Weights of a small transformer language model: 9 layers, rotary positions.
Each number is 128 + 32 x the weight over the matrix's rms, rounded and kept within 0 to 255. Layers, rows and columns count from 0. Numbers have three digits each.

# layer 5 MLP up, 512x256, rms 0.206, rows 352-423, columns 0-63
136067183133157211136172140191169137093182091111107138106125161136085115080135139090123156109144085148163083181182068135150144161105149138135163165099133132062102102148196148140152163110133167
143115085074135122132108136113162140187128173162120128164169072172085103111156151099130147183166151104163096143109090128126161094106197170105150149136098174100087145128144119123141070096154129
085171120119113128181129175147165165094166152144142084108131122100080167103164130176170098162119126084116164139055138093108087124085212134161073071166104111082164143156061091154116133150148157
048126084079163124144122135125148159099097157134164106152121064124116169232155130095125123159079109087139109105188171129159179091112131102116102123137099104161097131087208146160155098131120161
052169146148167104075150171034139161157149118124126109148175103113100134079081047137119151100144120112159138150158130104095110139148109100127160117131091099119115136112134116073192155125101148
123141158150097118157161145109170101156189145087080122160105124138140135142119087169123101137156138134115196145121130180158153150125090117147106091116104128100103205101106128155115139168153230
125116087204099138105111101133163028149146134114148153126129082167150109091125141076121121054103111085113157124078129115135160158163078209091133115139144150086162124109153103104102052124204093
131130143099125135105128104184102135136105170135140087110142146080095127172147114128111189133125141178169137122108122126116146121107076150135105122117139128135119094150142168153159093157154129
129123150159106141110141147123107101126042081098059142144091104087146153110096144080139091088113147108132096010114105142155153114143183016132165070131160119156191100120125130174124058138113131
177148060124123203123158125115173163126118173146101154119138092142119144118112160106173096133160108102096110170097168084124158164127107072116086147136113109106114122143106085122077167126117140
137175090153062138182129170148119131139147101147074062041147157124146104161110150172165139144112091158124148147106181110069128141119168112138127142093093111174120098105107093168151121152113152
052135178179147187162127091203115101109117141131174102140104121112064111096157111115129095121103136108111117110153130080157161124145072181097098166093083182129082177107093101153149075094097114
145137143187098094111071106145102092100138137117125157081134122119136110066131054052127139121093108132161113127154178123127114137076177085077146106168147155162128117132119070098169082100198146
111080111132137131155128073131148112144156124132130127158142126150119030042141097143106104098141175137077117174083154149116113166106183153122100155212156115139162107082070113183112099126143147
195110114134160035096082113150102121124128146129095128132148181170113187129102107151132123117108181171128167121120122117127131159111118109155121156115106092159151120175083125141096118119123114
138101156127148109085149109141160146164161168161164096147150087163230097168056079155067138126101145089139161133090144127101117115120133182121154082163146091052076143140153137106121153111117172
167114058148110122145113123073138177103070093123102158137122123169095109137153076184111123149186090164147124070115049163130104150148122116111117146173154161110130110112158149143117104090125178
176100190125229129174134121145129198113128105139159096165120108111142154139094139105075095152103184143056173157120225074093147122182148122123116159166123083138144121131151098099133115087156162
108073075159135118163046092134204132133099119137134152148113128191157105149109102153160125126167082187118153119111095138096136102051091138075073145162105046146119134115151067102156122180126138
093118164132207153113179094118140129133170081144118145097116197174132135098140161126180124098100097020093108141153120109093135161106164105095131165102135125161127124160136103166132114134115108
125098186091162157141141093093097102122125120160120157122138167136121128068148103117150141119181103119114189163138143158101139168112128128153160186109124154106111145064148160120109103141167100
110118090136127086127134110147131126154158151142117138143109184064131135145090128123147149153083171178094133108114100127131128123131112148138163121116137112166131133105103133068107143157091168
111108113115087142098084160147063100106189134134143174138129061157138099119049140110146204151153139156136194148076158121121170127117145173101135152100113151133140046137097141081090152157120198
117120139117165153079100145123163152173135148152104170165138117148120115130146104095151121148186198144222189152088136139068116148103141161127098095156071118155106118123163183142118193130065120
134103167142107132085077153151122134174128119205138068098086168129099190159175158121133134136132162117048096157132094082074127150162136100117145134148146117050070124146092166094184106085152100
131181132108114120118056115122136129164067121131110143153124131188107089104147128161109102137101095190129073170148141186172188141112084101151193120099059103134083115117181056170119088079110090
147137072068082116068138145092068075068079204207181174080086105078158100088140115124155166171147183157098182151072136092159162142125202150139182159112140185149157155097100115131122157146132122
154167124067122098162138180148116059116130134158095153094163120114121091173131102078122057095091114154156120179123147121111164089130175182062099086136083196096140118166160103058176083116159071
145154103163058156148108137200141100141170144099134119156119138098081134193061097117114108090095173117071139108085123162155175056150156148131128112127186152131105116129136097151129181116159100
194067129150139130107166129179149042151072136157096126180098160126099169108148165082077116144178108176191143136106122171160162118095118134110122142111107179112180191112095106074146074128110148
146152151057097174110148154076089116113178152175109129121092241140175085081158121155079137110149078111156170099053080088159151141094050128138143167125086215120108098203149086101133149122191134
135168141116092110134145084188109083135143116123146202129150119113178184097174198130173119140126143103170176139163175155105133137077076183147126191122111123160127103117181150174151120153194132
103141157152122128103070061112132085115149097065181119157181165166108117122111107147138131107119138109149133100100066093103124100129121142119130192094103057128089132166124143091148193160149109
108145080136163180107130125105143153094161114112143088142110105139143147132149119055111126139135147123135154139140152167110098169088092132148143163101076133139122155098165123118098145054128156
087141094171119098157146143081151157119180080106209142052076122126115102138176184084119059188134133104087099132129129091141134108149210190135102138165156123155121127084138130093143082121110102
102133155091167100199099156103096092115183085193183145145099087092116112153180119121104140064166130143114123154193172165112158157138108139165049095066144148122130135150126113126122161092190144
255078158138122166127097095109110130170140150179167163119153173156173136106199213130147152120153100139118111126189109195123103192106156129104181100169180135178136176088144129147126157064166182
188095141167086167155173117111122161065152119131071082158119114202129124113093130112169134139088115149134177094177122109102151123086101183154125102132117186186095127092122093161089152093063105
115108187117197148146163132129125097089125170139168135152057088170181076132145150080090116145108148157121151156158094106150179172163125108162145100132130137178130112162116067138122119190164124
169125136116143169156119117089121115207071146101113201130113136195118110137143182146126109190117127140118138121112111119169156167123122141048115127112091086108122177070130112133087158126156112
102103113055103147154119153091120161112130104094141154134124135072086138128092142155180095174106145138132162142116110157148120150078177106099132191127091088141146185082134114077135109141116109
091147121095166149145148118115079159110069086093168191108151090123079113172079105147111144133129134132161136137155107086138114106096095095107205124097149160148108093142065101092147169108062175
124160169134178124156141102138076134109133047117099168133163125146143177110143178066142058107092109179174161154129143120136094213123077018101166116142154083130132151095173124142152101142123126
111094165097066177100118117086110080145149096180131099104167175098178125119093085174155084117082092162121140118100116098163113156113133125148131130140139119090117158068116082080111160074155077
125159091172136162130118134180098070090087100141125162093123127123120122083137102151182156156180100097185142144138125144095108131069119183108061144141170114163174110114164119084096110187061110
109174071204148173123113129131133159125140124051133164127196136127142130143160180108134116173149183068133127135133175102169171147170071156104098136158116157087138079154160125157168159131135124
142178221109123126116178158109138126174111047071089162180133101113166118157111150085054097142140176097090176122124101096153110150094148097177182139161105138130147143156121075134152062179124139
144147157101125047118177086146108189115131112189166101110129135109197113143102076105125154099141139111150070117112176126130131154175124116150132116127140057133143128142126163123131092078093144
133126137108207135119080135133132128189210157097130139159145138092183146178102176077149176155156156114168143133097118138127176142130138130156176095124144114127131117062061110120090124124115096
165130169125164108210104140166125096118159110134148136113168122152159143177183071090113122162103135054133124058180152124105128150137078156135121167070149162150172146123146101137147121158141128
109113094118152167125131055164144128112169105087147134103130112155097165111135176120140159134140175124118122103139149104120043117100134178143113143129110135175139157131168056084192180132214107
126093134120144083166150122130142126162137116118138143168121129142148101180146121154089103085149062144123143142140116176160200066113185139091090131112161118057146198078133109115086222096110166
147135127114117108114108133144148109151096157140138088123198109177133078121133143170133162144129146174127141169094103069060093119181138113084155081141105110122105138152123115149118173181106090
095166121170124156119036126082148130145118136181151123108154120146152118108130145075221179037106088140122146089076117139190140150105113089168169167122113164143140141125180146114186134145101093
142155204171080138127151169070172143199110184103153097157154177108115119059098143134176124129151103086117180089097133153099092167139134109104152096124127123142114140161137187080203154138089108
134091076190110147066149111131072114134135088137147114095150133141144104099133160127130112098132133148121121152165158107108115118127130170122129102098115120128069139113113148093093085124184098
082118145103152114137116125087137104180181107102103134121069139102126112108138144094146181149125093138133135144105059100123095130088104111172125140109180145123150153118121127153136092135172197
109151087168108094119162155136103179051159102072123086177092137154106165070102114166191197110148187146124091179131105045105050117115119173174135097128111089129169167169132107122162145113127115
132127155163137137147149116159131140139120132118148182125142160071142095156098109131113073159074137087153163119144125123119127141108030163107110163139122099152104148091113140083190118115075151
152147105160144123101120131092163133066123172079191212064129129158113139123123149096139115166132175155187077099101119161080135066130126125147100110106160120104144107210131125154125194134126128
163135100072130159155180153167094170152094120146157168114161111142121135064122100082144099083119116172131111105192108113052193115100176109137125078114086178125161187119149135199153136158139127
094141120133068191093140093139147170141081165171098070120190158171121111112088126093110163163120073142104105108175117148114097097084129161111119118137100123168132098161168106097163126094112122
048108105113163213126181107142157115144155068123146145153115171147115138145126150103101096179138112079144110109103192124158186134136130090127182108135120061073160123128066067153099125097104082
092100104147080079126074066176153145100104139110114102107186119126090115136076094115111165115082113087197122073175148062151112045194183148156144081114151168081112081182152138116093088165096124
131109158121113095106105161147086126150108096128068111201100103145120114156119128098152142171109101140110090160170166139142125183110152166096113168186139155135062135091156166106138090129083141
143078141123101094094126100088145117112136164138148080144130207104168098210081163137132116101096126127161107131139120157114115046140150078110100095085126082098174163069118166120087101113122091
130141114102153138143113157074175133158159153112120137219136129112148105182139122171083075075146094148062148160234100135151162146145149119097196105057120079128114106176180152121095123179074186
207141162142119096170159159173063116116127170132122188096165130145134128138118154177173154171130133162128131097190124146155146080126138074150103124119121135127133129133141147158141186141120143
165152215082123110127151100147092177150083114158140135132120135114155113204179084104093171128061171094100171076124116141065086123159121125165112158157153175110158132133134111101151070157136179
112125146127074131145136130150179174158109131154106168154077132094108090130078155115110141110136137071105086091129126184180126149188174079134133104146105112145105094180112174098099097090113109
085088072176113186181125147119156193105157149136068058091116150131099165159138137146173110142077154183204106115143108123157162166121085081167142155112136104138136170146179092153129145130123136
124115137134155119119128111191184146112177130149137183144114082139181117124119115131113106111164168148148069168051070119091191076132163104103088140137161121119117183177152079167124192126149157
# layer 5 MLP down (transposed), 512x256, rms 0.196, rows 352-422, columns 0-63
103109106091086140123110143158111070135128167108084101154134110163169138064177154156097108123109189099144139185162129112117154128104127145101120143119171133162122154136129117169137115134108091
174131121143177119109125142124133130240130092118127130156143144207078112104174116150114158154102127089123092148130094109098145116135125147130181149117111235064126143122172181151178137118063118
176138160104126127136143145149146076123111157124152140096147136128122155048135113130135103133132121115023071123137130063076099158118097151056104075080095142129133129143149119140135082125113120
125100134168088151189102177204162118082159086144126100124101132116156163100116185142142126110181158116126154139134139097104143142146126048129100080175170094157211114065137107124141144180099145
116082150154133084213137100138131082161155168089184158131182142124153124184161154120191139144097123173145157087094094124114099155106119119134071116115130082151158093149094096089161113129159132
158138162175164115145120105141134099137085086178083165130083140107140172112121156121115127139126131166151148177140097126162116143116087132168128118097133117071136182169138120120063039100131137
123119147067115110126159111169095172145150160157105093121135139073110131159167162114053142172215123152147077153076117124121093108140155092116124133140142162076161088081161117181164168192124094
151128095144198123158135169117151099123117147147051213148089184154133118090132207125143097089117079106171157155168110085123191174133109169149164137114085105114184156138159143078109079082142149
153136143131140145104136111170058167115127164087136122121136140116167141103183110093154164203062069148185078127102168139108176116072116123131163084124175100109177152100204078163104158153053110
147160117140138170152078163060118157127133193154081188157143082146195068101079177107127133124114112054168076164177145103093141095175120132094110115098106131086158141134139161080145111149138164
176138090239184164194172163111114131104169121122109102121126142116180144152115174096058095130157152194122160099131119066124073153131146113137044141135165164140133158130155093172114116178124182
147142196109154146135173145106128094196108111155100091121115122141092135120122128095179137090094142189143164168163190189174127080163123150125132207170149111072163089078095105072121119161116122
150115109050118077081106139151165120160108069132084136096199173145079111125158095087118164094170133135123146106058115133175079155187113113199188131153165079116099140187154105147183110151104143
154167166137096171147122125118128136137146176166112108185171154132121120162126120118166096058158175124061182164088164146152152067126103158073065115131147124114179119086120106126130098205144164
095139098163120093200125130155151105106153099097089193105129125105116167178113141136066102160105156165071150156133186131131102087065142112063118099169117173084079107143143189141140106097053102
154151130099164121100120097176127095159129119176152155095143122157061075136107089118109165093193151149137115146118106136089134116169070116096128169106163142118093104152137118163139120148106122
112109143235124152126106121086153139133116123135159158128086134079144110131100144062109095133200110147162089081156116137172155130149143097144143061110105123140160184158133064128059105150126175
187126073150172087122126120170138069164150156134162120165095140094133056087164098069120153156126087152061071091101111103096154076202101097113138086100185122143125124089128114118115134107095148
098135143118091123105113133156171128169111069174155133116057098165150141135169143172075196145144136170162128132162147177132179153098110113097116106146149188145137096160128186147141093209075141
126103127141104142055152165140152104070081059145152157137106138115092160112073136133097140132129134069155146084136135150094106097125115126122168129139122088146132097098159154179167133079107117
145168172121122108093109134066117145103150123130165139164162094165053106136072143135124095135147143104134136085178127093139114147166113150190088221083144116122142160104177164079141138195154115
146130142133182174106170187097098143174182131166165141206135131143088111127186129135163096099101159098160107094148128102098126158144142177139089108105120173189163108133113106111104134165043135
171144075157127150134105121146243100111088071102097065067167163107154140133120130157175154118131198175078100122120119201144116127094130128117110118117201144163138153134167155100111093102161132
164127116128104170163093098124150143133132167172181163113035078131102180116137121154089191146169162077130153097118112081151096138153134092135115150125122134161150184093179104023166143171143144
134152128143100129155118107092178145131103167193156114128133119091111125182130078110161168146165135130068138103141122193136068158097148195086157111132119102118099099123046173125180099105155141
162131098127117117123129151125148159127131122113092169148109119119107118145173164167151135115158031125179103096072143097130132154103087121152145129127101111183102110101101095045122125158102165
169108089098136171098120162114118149111149123118116091157127097131170082182115145128102120147127100091159103130111111177151122104063109123160138133113095165094165104086138118111131145151047133
178101128120126139181153096132136192066084126113125129088113096114135069085098115161150125152157108101210141127176209152125097132150151160187084172138180086142121095132116154135176138090129100
107141170185153120158142199080096131123127156135150171097107164073111193095150121131122092154110106141130120103147188165158054131166121138099077146092109126146174124127120139131089124052153051
061137134144122102059135080169175110125192158113159087116081149090156112118120102181148156150125137134131099175148128127136126075144122118119132115135121160076113076167155139097136069170105152
114208058091155156099076111151156061123105128049158142143104144121149083166113100130115131118209130126156177132116166181129198147135129074154105181118094140104134122157095053125117166175082088
045112116075113099101164130178115114169071147129104123182134154120155112141065101128113122145128122100174121147147130073111079126177154135192149141149142100145130126107094126146084064123148109
123123107113086111172173128175153112068132167136167220162177078150180111164206146112117121197160131043153115117193094133138100143123134136167175177105065068094144159053099160101135134176126094
105126107146106148131136097121142133074119136111134149142139102102051124196135126065210174171172084207184122154140157180122089124090108108135163164135060130147122148094140126111074132110108159
163144182063124108105131122092110103120172109130109114106155179194101160110153150145130102152178191175154169140151131054181089071161141114127136165116114085141187102160143066137120104137116119
121191161151131120177121082123134133159123115143144119146146115108170152116150090112131186117090083115169167138146175141149090110153137148099114167102127085144145119112161121109159122087107154
113141156136183132123140147117143114127116121163122125102133143150136106142146159117099148138163158137085153101121164118066195133098130141125079166171124173126108095136080147134143103163127140
068083101156097126126111123173119087106109120136110182152099120088125125102127207104146133211087128166145092115110178171106172103169153082203148143147128130069157098082112147138149111117073171
165115112136090164101122103155128180110119062143104162086045084095188109105090120111145058173140111185159134221159109117120060138155159091092103110175118124104119093108068167114085107089224094
126162094194162138126122127210096099170116135114164094126077058116075158092140203141099100102092175096156183112164151074153129099106137138096039128147176133066093122112075164073080155104132115
169147143112101088097094129119146118143109098091148117147124183144054126061144088136084114122177120102114121141140119123108134141136119163166085105116213115123162089118090148118161159137153168
137140132123104129156208074143122154123092083129122096173122121105106074140116125161107119131120118190098126116138104113110086106159122079166156067147120171129144128101144065150122114177103181
133107154114082157142085117152127112165090172194128115059196148176155111028147118109138140166124116165155087123173150161114140226133171088145080102154126112170177142147075190121061154124102097
124167124117055183028161194096151085102173140140152155104120125091135182143099096171136142124088126130135072085116122041117195079150148127140101165188152172089164137116128144147047148144128130
183123139118107119133149060160090154070158101160119033110140067117151169124218130097076176107107177136108139113090169157164121144109131162101123131141136090147129141131108138118062120164123133
105158094114142103102139124154083154159083117109124149092132094136106142147123155094156104146169087104101043140159154066145111160167095084074162197171096177183131156162139093168081163069179144
113072142147124075141150085167118110170140122120112109162109195191158101190147201129161118140135153116104116147096128083123154223166188135118096058155160138133096059092147175145110081129154146
069064104133135189090158155140121066157124083083137087200160125127166099068124135155114195106107130113101158152172119154129121149184120100138043135091108076168102138120117148151134173073094150
129127073137120077095113127130141131150124192143183096109080076065179181160161101191173164128091137084086082106109153118153099104110153084170101081126155060195139163127107113092156165142089066
103125137166139164112168090189120151187165158184173123166122125126143140136098130112093149104125125126124152160071107139076145102113198116082086073176108096106106078127086181135118098102129164
143197135123107170151121068077175130138115201157129075177156085072117158156139144155149168113106174164163087180075130109128122145129112114135187122150146085158142125129110137108128114100131107
107122134150121150120174096099108145114116094172166144127111108057123184109125115085150145132145056121090087112053094128133225139149144171137121080101169132177145173149168185118107105121106133
161099166151101071156136106070123080132134171144134105162140132082127143162117180106158130154088164224142164137184113146180114123133157100196120172114076124128134095071109130175115119122066108
093134141112140090179120186206106091162124091117154206126076161139119164148087143106139076173077113039130210137089140128096127091107104150096115127171154094094139119180097162137094134145113169
145124134115210180075106115135081091110197180114098166159156117113150151210113075078079098117120127152111128084131169191136096147121129124120133148103168130141112139135129165163119156103123092
108118117125095104136135101134123141102137157188167131145185123095053130133132110181108122080142130075099103070126146158092120142140134129145137146132097091145138150092063120136095071139107145
114098154160091105133135109142105107121138166044171089092156120117126153097101167120112140153104131077160132178115118101162095097179134126117142149133118111119103166147115108131173125130176143
185196141120146136212072116107141148138142154059090144149099099118156175103106107134073163164152107095100147155122120149172132138148086132150085163056158141106166118123175123138107200113128148
173179167087130120105091122076126130160108143168147163113136130144142201127088064102100169115089097105064112123033126096104114165118128173152123131135169073114102163111100088081133147115111199
127091121069116107178092134123140138159097075134085238089148159134079149137127118126141148108120129134187153131107130139114156111158146180144107098114122188079075105093153108112125194140113143
137102118110081105074131102114132114126135128174175186116129076209138098069146099154170051097097095095113117109150076123110142133130094108105070168171083090154171114082080103082093129129093124
132153133143139170114073104104134108072101141147139063088144145112085155082152164131041132115079122118098153129149149083094115114126119142117105119115082135100097172175110063173146166150153155
106103139126115081093129101134095163104202093134096164177163111111129147149064140089130184128157083109118113087076189156171152133158058199101138064125147141065122148146166136157138097067096117
130108091109121146096104156128141122122123110149156141163126107122153172097131145141152121095107110094151103103101070156137093154106199129195105121137111052077124124106155162127120140155088162
104205146163177147165164101163078109126133141058107103169148027157090071105182105103154192165097135182174160204143129098120094104113121120160130127123107103135153105102101127120162128105105109
129116124078109131123123154102117150197155112136122080101115126166150091139071141142140115123119101102097157136102153138132160180197134093058142060103121131142108127175148119074097159133142120
119127143148058148168121130167121144145093142099100099134114119112169096143194147133149194131149097131160101185176135143094089127141128113125109108159106168061137127131141127135127187133055098
131171095094186174146134124172121116159141089078122141086137095118111106068074150173138069150128130148102137128119137074125140157146118091138118138123143119046100189117136143106139191068103203
141158111160094124140081115104141117060163104056164171066063087076170171192070133137148125142146152132179155117181117160127164105088179141115100153112121126115145123119086110163097103128160126
108201156128129166145186099101165100084143130160117176109101141110147140118125173161053163200123179206128127163119146166132085089149143091104120113141138141111096103186095192173123101138109155
122137165114087149121112100090090145094155064041095115149169087142162077155159197116186108074171136114160178097094110123127104100098175107149159137114203122157145121134196132117082112139125146
# layer 5 MLP gate, 512x256, rms 0.196, rows 353-423, columns 0-63
140099089112115134136130106122102134111161113195151072178124086152200139144108152116104110151136161202080118125102124181092177139067113106161059120134095154126148123146117137133125145117129123
100140170171069149142172143122105133123138085100141107148139136045128137134124110111134083140121136126160141105063158068077108172161157180139167095145144096164094122140128162144132118181126100
201155137129170147193153123182144129113145151092109123188141215162167145134140094114145146129156161081152072099093119118206119144104105094193103166178166085063157093116120141123089173170144124
113175162168101124100138156114159133076136138181122095151208145122128129086102118114130160127096184108136165176102148169130090133152198138125151112124098138136101119116176147130150076133157154
101137121149102045189165146138205123129059141122130120087161114070119041151142094153158138084131131128159180117124079106117193156142170152107181110158078126122179122174121148193183132105143078
106146156116125115102131181146086134212079085193161103150158137135108184159094081117206116110119065110178130108115125154093126135067102106115116185100141154172070078148149128133098058068146063
169097153092130163114130117157110117100145117188116119145107139076141137165045135155161129091129151144134137161103108171067158112088103165160116135124156115171097098102125169157157137150146127
153185182195082094092079106143107084138119116178103100148169152150065170147087074159146156121126122162175085175067105140140210104096136166139076107148059121156129152166100096160158119116107145
124103108137131123155155108133147189165094147116136078139186084159135118146162097118132088113131107137123115146078104097142192167144187110099132162110106103125059181154149115131080153075114159
158122079165105116109152073176104101113103106115161130125158114164131125152101137122149089154114133184093161096082099098076056165167183058106152125126115142138111102130094107116126135109103194
207128130131072136126072150162095103093073183151114136153122140172106080125191113148176140127124172085136168105075101067160188140168154160081134175175201063068125150095136116097103117120128120
100124123112151172071169147088081121108138122087144093146059106163101116158063168121195155160136140099128120111117088136163155106076119159098107134137089088126129153129056160175162161098085111
129122088074148171139191150137108090183157096103175137135209138145145115125056093059149127137073124162112174168091148156118139158103132116144099087172196146064148115143072124131139085123152138
156105144101108124121162139077136149103117154134135137095155131110185142160084117130133086162109148074169106138103094113146128070120113142084133112104098138140088101116113102129150139095121080
096138140133103123130161166145138117120106142138109138129121161123097179142105139181124144098119129130075150136129117117120166153116138110179057118122113137148092152151102096102229127118141154
156097080123154122174127059158129164166116128154125112127173128157151129175161115173097133138179123142152164172110183103144065144165127130107131127126148170109111080155164138158153123149136115
104190118096119135072177206147093078145091190141123133180047114077131158102187108093106171141074127124132131191118110157116165109171111134069105131134153116095166074104124089167172160121127112
131129174094096127120146111118196155180158148152155110114162128156123178112057136140135168113064136164182137178151128122133124140085162096118130090100159149077147081126127098067121095072124132
108133125079094068139182126110152166106134156092136190154138142085159074149168163156168173141156114151155194178134158132151145084070152157093146136126168102119098110125082141125081106115144171
103152053127085074130115140144096162125161151114137133148093077114115173209130082097138169105067144180200082106097111099174095087094175136068133126145180136178142122081114124075139129137091139
142137122164154127106183144156160132167164021152179088129088122081136078098171101188156172157084106087127137110157096122133108100118083113101123194130098130123134129123178149097100133077096128
146138105098187067117108131131097171158136097151122075085165066132131155098111168098195156087100185146104180134169148152111129185146116158065157147137136181104162125127089103122122129148114134
080151139119135111129141146101124124174098118135134161089134129177151065113122129085211105155166137203160189140092176104130125157100084063109117127140066151175082128150156152130102166145154164
129107131095131135082181111148100112143143151144065105087134133117111142157125161109142126082136124109115154148115096124093093117114124095111123132111167089141133184120157155127203175134083113
141115157142138118113078156122146114109109133170148135073138127171163102127156124184170147145092103131135125144156137145076135092080132152124067119053118114104188163127098167115062166177191109
145107169087105161129191162123153127112134140184143203138125163090144158088202112152148112140123107111084140147074126072151126141139114108136126152138120137137147126098190183160150122142068101
203130129135104082131166123175081085111128064158128167132187191135164105172132124185135087104114101110117111165077099103115152089087148189153177144082122095186150134133094161147147108170151104
153095116079117153131172193118135169134089108152213087108114163102111153109132086124142130130132103167202186133142109120143123162114131118147118093151155142157150107173146200106093170161119133
097169179139174162116107100192167106155148108057141145135144124095132128129150156147131144128131114102111141065126131113140132107138140097111137149107118138119105081110159121125174159128132040
148173129157108169109122150140125096087137137083110179172139213185140154125139142183148115128121121142156090147092143166115175144150132142103138108040171115136115086096106165185148065154134109
193069130205143101118131087177165130150164102153148075122146148165123144117126109083095197069160112137138097106124132152161118092137139099144142154179139142131126167143159122113156115101102130
097175153125135138138132158124165130104126183114122172062067148108177136168127088170121122111126076088182111134139087159125073122175107155111128133149107149083138083120142141123124083112104108
133134151182134147111147145124098179183082151192155141115184074120175121093111133182145083133093152123116093101078134093091097150188155142128148102173156127101125099106170162105136179147136132
182117077129141102081080188099029102135098208133095135150096079143085170153184136111120171128176117143114108159135087126142132099130146078130112185142146101111139184157085128154175088103122102
106222085096096150117095129133142050120137076106141149127157123138133116112090047148069045111122132155159106184201143132128115111107113087130104165121131129151144083132148172110183103087181126
094120190166076079170134161153161138112101141104102119082133096076126148130122132154110137142105093126157138157111152131155129119171091152141152155095112115114159148136141097116098111178036125
130118114097090090128110113155135066167104078115132128139149160132141159103168132074163128157147156120091148075140094122079134132129071111123155133092123130117167146131156171105086127150144103
187127149156113150148133127128186135120138120107137122150110119137139154137142093090090201067129106152162088146132154189116158127092117175148114068128102184101131151099128128114100161160117143
186156156115196120125059115158146136060117140126147110164129104089147130130109145140130162116100114166127158141198135118134112162090122120116143141155142108118148118135097110170069158158093106
143137116150111128142102106144138116131131078122145109098166131140052074121139137194126111093112134162134136171173136160087149162087120158105106121062150131133147168112095112070091127152144121
131166131107147123111133178128104059130079167114055119138159185159115134114123180085143083094121109078130054128111081130124118161092128100169097127113085084108168138131142130111137111091110116
140131128137070088081125107161157098137052209175157156084145092105139102154160117081094106104140112120140141129119103155176176137112119138098091143184092115099146190092079190139106127084190158
162126110107108110111145162157146085098132126119119091095089092136091124122132162137119157075127173172124153122109099147163184137086123163105119142151148124104105163117071089137146135175072113
060157162108185138059126147135080062139122056151090121115165114123106092050156125127152166099199075179186174140146126095152141164112095106184113140158126108185141120096159117091124106134075115
165104194138132149161108142116104135200169100148125114136136140112124136116146128156130149096157090120141084062156126112092121105095156063121128063086123140082167140110121100128161127130119125
187189128166109121180083177215133176113127128076170166179068090109186149072109156168106179131138155067146120111103129151076128123117122130101101163062121110130113100171133136190141171151140065
131102180144160113101102160138107131101102180202114124114152120153134199138173158114087153144111140133116111096129103117104058144147076088190103125184149117097132122112179144147162148199155203
122206034110076137189115128205126123139138153094133072202197117101078164118173125145084100162113106084117158158110185051099178153127188098148110071128193175110137103169115162118169079163119135
114170162140083129112123142135090097189114115127158104137181143133125117125086134113187124121125115167068110141106154140144103112113123143126146159171160150115131103159155120075218147086110144
091132136135166084119090207152137151109158203204182119095131159155167087154135166170130136102109080086104170138140190184128190179165102078095160091144188093133129101096149146158143139108082176
134165119171102146112135175141102092170116141094168137130158131107096150125116094210112097130063098173122160125098152106137150124123104117106145156114154109099107163100114170093114157143158116
086126145105129123102115131208132100128097142115133133138243154177106123132103088080119072131171148156139102174119119096129103136177132210139151120124121129084124157174107185135079114137149116
133195100107105120129183152207162127180145089148136126100120118108106147093094132130123125172101123125140181086083153120090178155155106107125110132180102115085190127105049120084053133160125173
100116172108124146107162104142126173110116124189133143109067113073126131108120132151079199165126156122195065127137142157171121202133135150108124128083189112116126095147118110102090183067123153
149115124137188138120179095150115135117143152222071173119149129121145152105097154156100167119082091177077112115140144135103080141131110161072151112149159099107108165134144123160086166086091125
138034142120130150130131177159090134171103146135091111142178209146137124107136109190127089132147105135148112125135111103110120133174144139134110106168209143128117170140133120131105107130224097
146149181115168106150149153124168116156108233136135166129161111176064110093147119176091162137162066188157194143104109177205107196103103075145122141119137153081143143143191145194089066198119180
175183139130093159106150160102160142107135145172143157127093126162113080129117062104172199140162137097110067119131120107119151153131066144137123083099167120141143136111095149128149148091072156
148111192134179131134123193128137143150113146214132045166162089172168125111141127137131120085182110063086173185114080114144064121108043105151108181132085200109115111093114091129099094127122132
141143183145161125146136123154137176108111171110121070101094098163115192142109124183182106085080106122169075133163113180137151117139121203172168074105154091145111161111163172110167099083133141
127096133102137129139158105156111104149161121080090100121127204144115134109116119206141099103172152067147123101170109104147166161106111092118189168108100121107092132091161119122152113176180120
088161175136141146149151121074107151088130107208106124087140084095096126169127119089123139156167085121169145102088088129174120124151071126109186124120150119049166094123099135117094130135129101
196118181137124161124151128085123154150161102159188106167132157155134120150141070141091191147145115119201101100165146163166151171153119145115140122170073104143130111059132092137122131149128085
140085166123119141126130130171160132140133124129176131155146155109150136121207129176126075163130141163103107121064142138096112109146095135150149110126161100130137159135104116222118175119166148
161150174062169166089192120118108164188119068118154116127114158094140112103089153111146137131059134162092087120123130066143144154130081103074101109145122099131080117110157114111108089163135135
111144144168173094111155089148127070154206151122104130126088165156112113156158139159116115144110110162100132140125154156143106106076110193121146109178141174192083181151187055109089121112102108
098172130134161127120145121097118109167167158177101096070090118075097143108130084124127187135093112094145129121088110100103144172147092157147152105127144069162169141115072145159128112146143078
135092159102130073121106156122178151143164106207140137138123072140153160183077112145134113172182136155113089098152112094130144187128074147084110093116185048130122105148144161074088183187119116
152101151115124138095143108173145090140121094165116102125114131123157051195076162153150126145150190093108118100139147220104136117159119160075141058147099167131079148128110115151108109179097110
153123188161132116130138158127147162146107051167106119133133184125153178144094131128132134187141116186052111121140121104178085102114152105107090157190061095096135101068149161126114130122085160
167091160093120110102124121118176157162189123151102169105125155157151154184106124167106109207128090109142164126147094096178135170143134058117066143089150126161169094187178120144074094172085139